{"n_kv_head": 3, "activation": "squared_relu", "norm": "rmsnorm", "attn_scale": 0.216, "tie_embeddings": false, "extras": ["local attention windows", "shifted keys", "gated attention", "value embeddings", "hashed n-gram embeddings", "an embedding shortcut", "skips across layers", "capped logits"], "init": "uniform", "optimizer": "adamw", "lr": 0.000839, "doc_mask": true, "train_tokens": 890600000, "steps": 6795}
Each number is 200 + 40 x the weight over its row's rms, rounded and kept within 0 to 999. Layers, rows and columns count from 0. The size before them is the row's rms in percent of the matrix's.

# down: layer 3 MLP down (transposed), 2304x768, rms 0.0443, rows 719-735, columns 0-95
# up: layer 3 MLP up, 2304x768, rms 0.0502, rows 720-735, columns 0-95
down719,098,151,251,212,179,248,261,161,229,242,180,188,190,190,214,221,136,164,198,191,158,179,166,211,276,221,224,259,240,216,192,193,194,164,141,207,187,149,167,119,237,256,206,162,120,246,127,192,248,230,183,231,199,169,137,144,181,290,177,259,170,220,167,252,195,308,165,209,163,215,170,220,231,227,135,132,233,155,192,241,206,184,168,141,211,123,206,253,199,160,237,162,221,194,236,133,236
up720,089,286,277,209,202,172,124,151,103,160,219,277,162,171,183,216,86,193,214,175,120,257,193,223,178,215,151,145,204,177,124,158,160,163,240,146,157,259,244,227,214,218,211,228,210,138,242,171,195,139,177,189,244,141,251,192,201,182,177,212,152,203,152,199,219,151,221,203,141,218,175,163,178,177,159,191,159,190,236,194,180,267,231,219,182,196,197,251,174,247,221,120,200,208,251,162,194
down720,093,223,180,157,250,209,240,202,231,266,155,223,145,230,179,72,216,220,224,255,232,194,175,170,223,219,212,148,169,230,215,177,199,215,235,195,160,207,286,188,186,104,155,243,147,230,196,225,228,173,161,149,225,224,222,241,156,203,279,222,173,206,224,179,225,190,265,267,177,225,198,239,204,224,193,247,244,196,206,193,139,268,194,139,253,242,192,198,168,161,252,183,232,152,300,248,206
up721,101,143,202,134,230,196,191,236,205,281,206,238,175,145,191,150,274,199,144,255,229,221,137,170,224,120,199,119,230,239,183,259,227,205,277,215,202,222,236,172,159,176,107,232,224,222,233,260,177,195,200,239,147,155,117,219,184,209,218,222,202,186,205,189,186,213,168,152,190,145,255,267,144,211,250,179,158,233,252,145,269,223,122,231,193,243,207,218,248,194,189,280,156,215,191,98,280
down721,101,224,243,239,219,156,209,180,162,193,245,205,169,253,193,214,170,196,160,228,165,151,198,180,218,173,263,154,218,211,205,213,184,214,116,145,254,221,212,258,218,190,232,283,250,208,217,154,147,231,203,261,157,176,230,201,168,216,247,180,157,174,130,231,224,240,210,187,194,244,207,217,203,182,140,190,216,219,298,210,186,227,189,174,209,220,160,164,278,198,222,183,170,211,150,232,129
up722,114,212,217,197,156,184,241,213,184,138,178,200,141,227,224,208,222,219,208,215,196,136,230,191,142,213,245,130,188,243,194,191,225,200,197,143,161,271,162,153,144,180,228,230,234,232,212,216,221,206,131,176,213,217,151,192,279,266,200,266,248,224,240,216,161,169,199,311,182,160,236,250,211,176,150,215,198,241,204,160,164,295,166,209,152,212,195,178,201,173,186,224,205,254,181,202,167
down722,112,183,182,251,213,168,148,200,153,210,192,232,172,240,165,155,155,260,189,192,197,199,198,252,177,222,209,195,125,179,209,229,277,205,170,157,178,220,227,196,222,193,153,204,216,271,222,165,248,197,143,237,152,222,163,162,236,162,123,252,220,258,231,136,173,207,154,240,173,200,200,241,219,239,201,248,229,195,214,107,191,212,203,222,135,198,165,196,146,175,184,196,196,306,218,204,250
up723,105,255,277,197,180,123,147,175,150,141,281,251,130,183,165,192,160,221,159,155,226,230,173,241,249,176,233,180,136,149,153,187,195,198,173,273,182,234,243,223,234,219,240,246,206,141,151,136,151,139,170,268,224,243,178,150,210,233,228,251,229,155,233,179,254,236,229,211,222,212,215,264,161,209,269,157,137,190,191,170,199,192,158,122,210,200,198,207,194,177,246,223,208,236,230,182,201
down723,105,161,163,252,302,203,108,214,257,216,188,219,128,230,192,227,226,230,236,237,214,158,190,174,226,262,223,235,159,180,104,186,253,154,202,218,139,203,150,228,247,247,204,175,242,242,170,144,176,211,267,213,211,326,177,195,175,242,208,250,201,121,155,196,201,223,232,218,214,228,174,133,196,217,193,279,246,179,121,169,154,256,215,196,186,234,296,213,206,197,175,210,239,172,165,196,207
up724,092,181,201,174,278,195,231,252,204,211,180,236,162,198,217,215,218,148,253,195,186,144,197,175,281,246,203,199,217,185,226,134,262,235,214,266,162,215,181,183,218,293,209,213,199,231,157,258,151,165,146,143,242,140,138,289,177,177,210,220,276,168,161,259,219,236,91,287,203,218,197,232,228,162,229,225,209,208,221,176,226,221,249,241,168,220,223,206,161,236,160,230,179,184,200,272,315
down724,094,164,173,169,277,252,216,229,173,292,185,209,213,220,126,196,190,267,206,182,178,259,239,235,155,245,195,157,177,170,213,221,175,186,145,177,167,249,194,220,237,180,182,276,168,213,165,245,230,223,80,229,156,207,101,192,175,193,166,176,146,249,243,216,135,218,221,208,181,192,168,236,199,179,217,223,190,225,156,224,244,259,197,184,193,206,168,182,231,156,168,253,196,215,223,292,155
up725,103,177,140,215,190,225,229,256,220,182,134,211,192,176,234,222,149,140,218,185,161,207,200,212,179,209,151,201,169,192,192,187,163,178,182,186,180,187,244,259,243,179,163,173,221,226,168,210,223,145,230,212,154,243,228,193,146,182,204,162,239,196,166,279,265,210,169,223,183,203,144,143,231,194,139,221,107,195,214,253,215,150,203,143,167,201,154,196,246,205,186,193,251,216,243,242,177
down725,101,180,229,226,178,150,221,157,201,177,212,236,190,184,144,206,214,271,214,164,307,239,253,119,290,161,239,192,215,130,312,212,238,157,263,270,180,280,149,172,249,203,220,154,292,200,156,144,222,188,184,159,229,236,184,164,228,199,250,216,257,229,112,161,230,197,179,205,248,169,223,196,179,239,122,170,233,214,183,166,211,162,153,220,191,193,159,251,258,214,302,159,179,205,137,155,188
up726,106,251,221,183,205,157,212,207,181,185,172,234,158,156,261,166,268,190,156,175,188,189,186,219,269,214,174,198,180,168,234,243,258,205,216,196,239,185,282,196,111,123,162,182,160,187,244,138,139,226,167,243,219,213,86,224,171,163,261,171,270,173,184,164,219,236,148,272,179,162,210,185,180,255,288,136,240,232,295,173,271,274,141,221,216,159,185,229,165,197,262,167,237,174,272,209,188
down726,104,184,93,143,304,217,301,171,202,254,162,201,213,213,198,242,199,260,169,245,171,152,213,177,167,226,209,168,189,218,248,262,225,161,163,210,236,166,173,207,221,213,194,167,211,184,186,183,219,239,197,197,169,202,167,206,201,160,162,282,213,131,216,169,212,221,167,241,218,130,187,207,219,260,161,192,227,179,160,200,178,188,166,202,203,159,252,143,237,142,208,169,226,173,258,177,248
up727,118,213,174,169,193,238,244,228,217,221,179,232,199,296,249,241,209,188,254,235,206,183,212,162,158,106,124,155,250,128,176,211,240,150,228,247,262,229,254,103,184,226,147,202,168,147,228,186,190,172,164,219,238,202,168,243,295,209,186,141,152,235,203,227,131,211,218,248,226,225,253,164,177,162,204,226,230,191,149,225,210,186,192,224,225,267,229,141,220,276,183,199,120,150,233,217,182
down727,115,185,244,191,234,218,211,181,173,211,229,194,208,275,278,255,176,262,133,165,216,135,187,215,217,256,153,198,186,172,191,197,179,252,184,214,201,229,240,120,247,230,123,223,139,180,198,228,190,221,164,198,153,188,144,209,260,229,199,146,294,216,150,174,190,185,153,185,184,241,206,242,229,259,209,180,255,199,155,225,227,201,122,239,231,215,145,240,185,126,269,254,193,210,207,127,213
up728,107,226,190,202,171,174,205,255,197,196,161,222,156,249,225,164,186,166,159,247,140,217,229,215,210,178,217,166,200,151,127,196,116,167,258,185,122,178,244,200,130,209,104,214,231,221,190,214,207,188,165,186,197,197,246,216,181,189,198,210,258,122,186,180,207,197,205,190,150,247,177,211,275,194,219,219,182,102,174,176,210,174,167,294,262,165,218,186,221,197,160,215,177,246,280,182,119
down728,109,188,217,193,203,172,173,187,200,242,174,170,174,218,201,119,186,164,156,231,155,244,221,224,149,259,169,168,113,172,265,179,169,186,163,216,208,174,204,267,278,222,156,137,158,212,155,243,226,183,195,241,196,193,247,152,229,213,204,157,128,196,247,284,199,232,204,223,221,209,238,249,183,181,175,203,226,185,214,178,177,161,201,209,190,198,190,230,243,198,129,175,286,220,171,144,200
up729,099,163,246,138,207,177,219,203,143,258,239,223,172,265,162,99,157,187,160,248,211,209,231,217,207,196,197,191,173,221,174,215,194,252,178,166,208,211,252,118,184,220,173,283,132,170,161,124,191,157,209,275,232,219,186,212,283,217,219,181,198,299,190,194,265,225,216,199,193,151,215,216,207,202,214,83,117,243,179,202,191,254,184,235,302,217,201,243,209,182,186,199,218,283,110,232,213
down729,095,236,182,169,346,201,250,223,236,240,185,182,196,120,190,222,185,219,296,249,235,158,234,172,183,218,183,254,277,180,240,143,164,195,201,209,151,221,190,206,203,143,250,261,205,239,174,224,178,189,220,174,221,258,290,216,164,219,187,221,157,251,208,179,247,203,248,198,163,237,243,192,168,131,127,197,238,205,165,182,230,220,238,201,198,237,166,189,200,229,150,157,224,186,173,174,201
up730,093,173,157,192,181,167,225,275,258,238,138,180,136,171,165,138,218,135,237,181,186,256,122,192,193,208,236,150,193,236,169,268,195,175,263,147,174,201,187,243,213,133,208,250,250,166,239,220,166,112,168,278,187,159,153,232,286,253,211,197,275,238,176,251,192,212,123,216,141,214,220,296,203,149,244,151,165,220,214,167,217,256,168,214,214,276,207,211,205,255,176,213,214,207,203,235,180
down730,088,198,25,188,281,336,191,280,165,208,60,145,236,191,272,209,164,103,184,235,160,160,160,165,166,187,210,201,218,196,153,146,251,231,180,169,155,232,207,200,173,185,251,213,214,129,214,192,237,202,201,269,174,146,213,182,239,211,213,231,134,176,190,189,268,176,278,185,184,209,178,177,188,171,143,203,173,154,228,154,117,140,293,191,221,153,172,174,294,211,172,184,261,244,204,178,246
up731,102,251,172,205,172,217,269,302,178,172,188,215,182,157,220,173,176,163,178,217,165,186,150,154,199,140,222,260,222,187,126,164,168,181,197,197,222,121,151,187,244,264,169,192,246,182,167,257,225,178,269,199,198,195,215,236,263,192,241,187,169,130,128,177,162,249,163,221,146,217,191,198,199,202,191,203,143,193,166,154,241,266,210,172,256,201,200,239,205,251,216,259,223,221,218,245,168
down731,101,273,114,270,193,159,186,279,240,105,274,157,217,258,210,206,236,213,248,186,210,246,210,200,302,244,249,272,237,163,302,184,206,216,207,191,162,182,165,273,215,184,238,186,133,234,160,158,198,166,240,228,212,140,159,199,166,203,144,221,224,212,233,183,163,228,213,266,224,174,186,204,172,186,186,204,275,133,108,280,211,183,194,210,195,158,155,269,164,145,200,102,246,257,241,148,176
up732,101,189,244,174,167,279,181,256,235,193,179,202,193,207,164,152,153,185,223,269,206,225,155,189,164,216,137,107,203,273,181,155,184,211,233,155,170,160,180,107,178,166,224,138,112,166,198,161,195,135,156,202,160,256,145,173,155,203,249,215,158,170,161,136,209,322,180,169,191,181,170,237,233,150,159,134,239,218,239,189,213,210,183,178,215,248,166,158,209,272,188,219,186,185,259,187,266
down732,103,215,197,182,221,189,179,153,123,182,183,194,201,145,148,149,197,265,117,180,217,187,162,156,246,213,160,217,188,203,239,175,201,157,229,148,159,116,125,203,266,276,232,184,240,177,113,206,259,211,184,212,222,208,174,193,213,187,192,202,265,219,195,189,167,176,227,195,190,186,169,187,161,185,143,202,125,212,233,186,144,175,237,237,238,220,188,203,152,230,203,238,260,236,239,287,198
up733,101,224,246,200,202,187,197,213,146,156,226,278,171,264,217,274,193,180,164,172,201,192,261,249,183,91,195,163,175,243,158,183,140,190,286,194,279,205,188,182,135,174,204,215,197,195,243,256,160,149,223,206,183,169,230,168,175,227,158,214,257,229,225,219,120,169,241,248,199,112,159,173,198,202,225,203,187,172,187,185,240,200,162,187,145,159,226,234,263,235,251,142,237,207,246,186,175
down733,108,226,169,177,209,187,198,202,163,214,225,212,216,230,149,233,218,229,211,213,152,149,168,208,164,237,216,186,199,255,190,244,200,248,261,218,200,232,223,207,140,150,216,281,171,229,202,236,248,158,172,105,153,161,186,189,145,159,184,244,225,216,231,200,195,185,249,136,201,170,174,143,191,225,229,189,127,182,210,196,189,154,178,207,252,202,209,218,177,179,189,204,195,260,172,190,126
up734,099,188,245,215,233,113,199,230,185,180,191,244,171,212,233,271,168,172,89,248,247,174,255,230,184,223,116,251,166,187,202,199,223,194,244,237,254,226,263,202,137,188,227,153,181,177,194,219,174,225,240,189,254,226,166,134,212,143,286,117,115,176,178,162,202,213,170,215,202,165,156,122,156,143,220,188,211,137,132,183,130,217,219,248,262,219,236,186,298,221,211,218,141,161,265,220,238
down734,099,231,172,195,179,203,230,206,239,187,101,173,145,238,217,192,188,164,220,179,220,65,153,236,259,167,142,175,169,147,160,245,216,190,151,216,222,206,174,228,195,247,229,133,184,194,254,233,226,169,225,197,272,157,138,220,176,251,186,234,202,199,209,192,222,214,175,190,220,172,174,303,166,244,224,238,225,163,239,159,246,210,184,223,251,189,146,187,154,143,209,201,143,211,289,170,200
up735,096,185,207,175,209,189,178,220,244,203,236,231,175,178,229,219,296,210,195,159,118,197,168,195,188,130,109,167,218,157,128,208,201,235,164,195,174,142,207,198,139,297,198,175,203,185,213,186,136,205,174,270,226,193,198,139,256,167,209,227,215,173,246,209,193,101,210,203,171,223,303,147,141,186,219,159,244,198,213,208,219,223,147,204,239,204,210,198,243,167,229,265,186,289,158,195,179
down735,097,186,103,244,238,234,155,180,192,230,190,133,182,231,220,229,223,231,245,166,205,279,205,171,143,244,216,211,217,198,201,286,112,256,200,230,188,188,195,145,203,225,130,154,109,163,195,199,158,180,174,120,186,263,215,164,173,183,205,156,187,248,237,235,159,226,171,171,216,138,201,252,247,217,222,179,182,154,224,154,251,173,204,207,137,193,212,311,165,174,272,168,304,195,155,213,142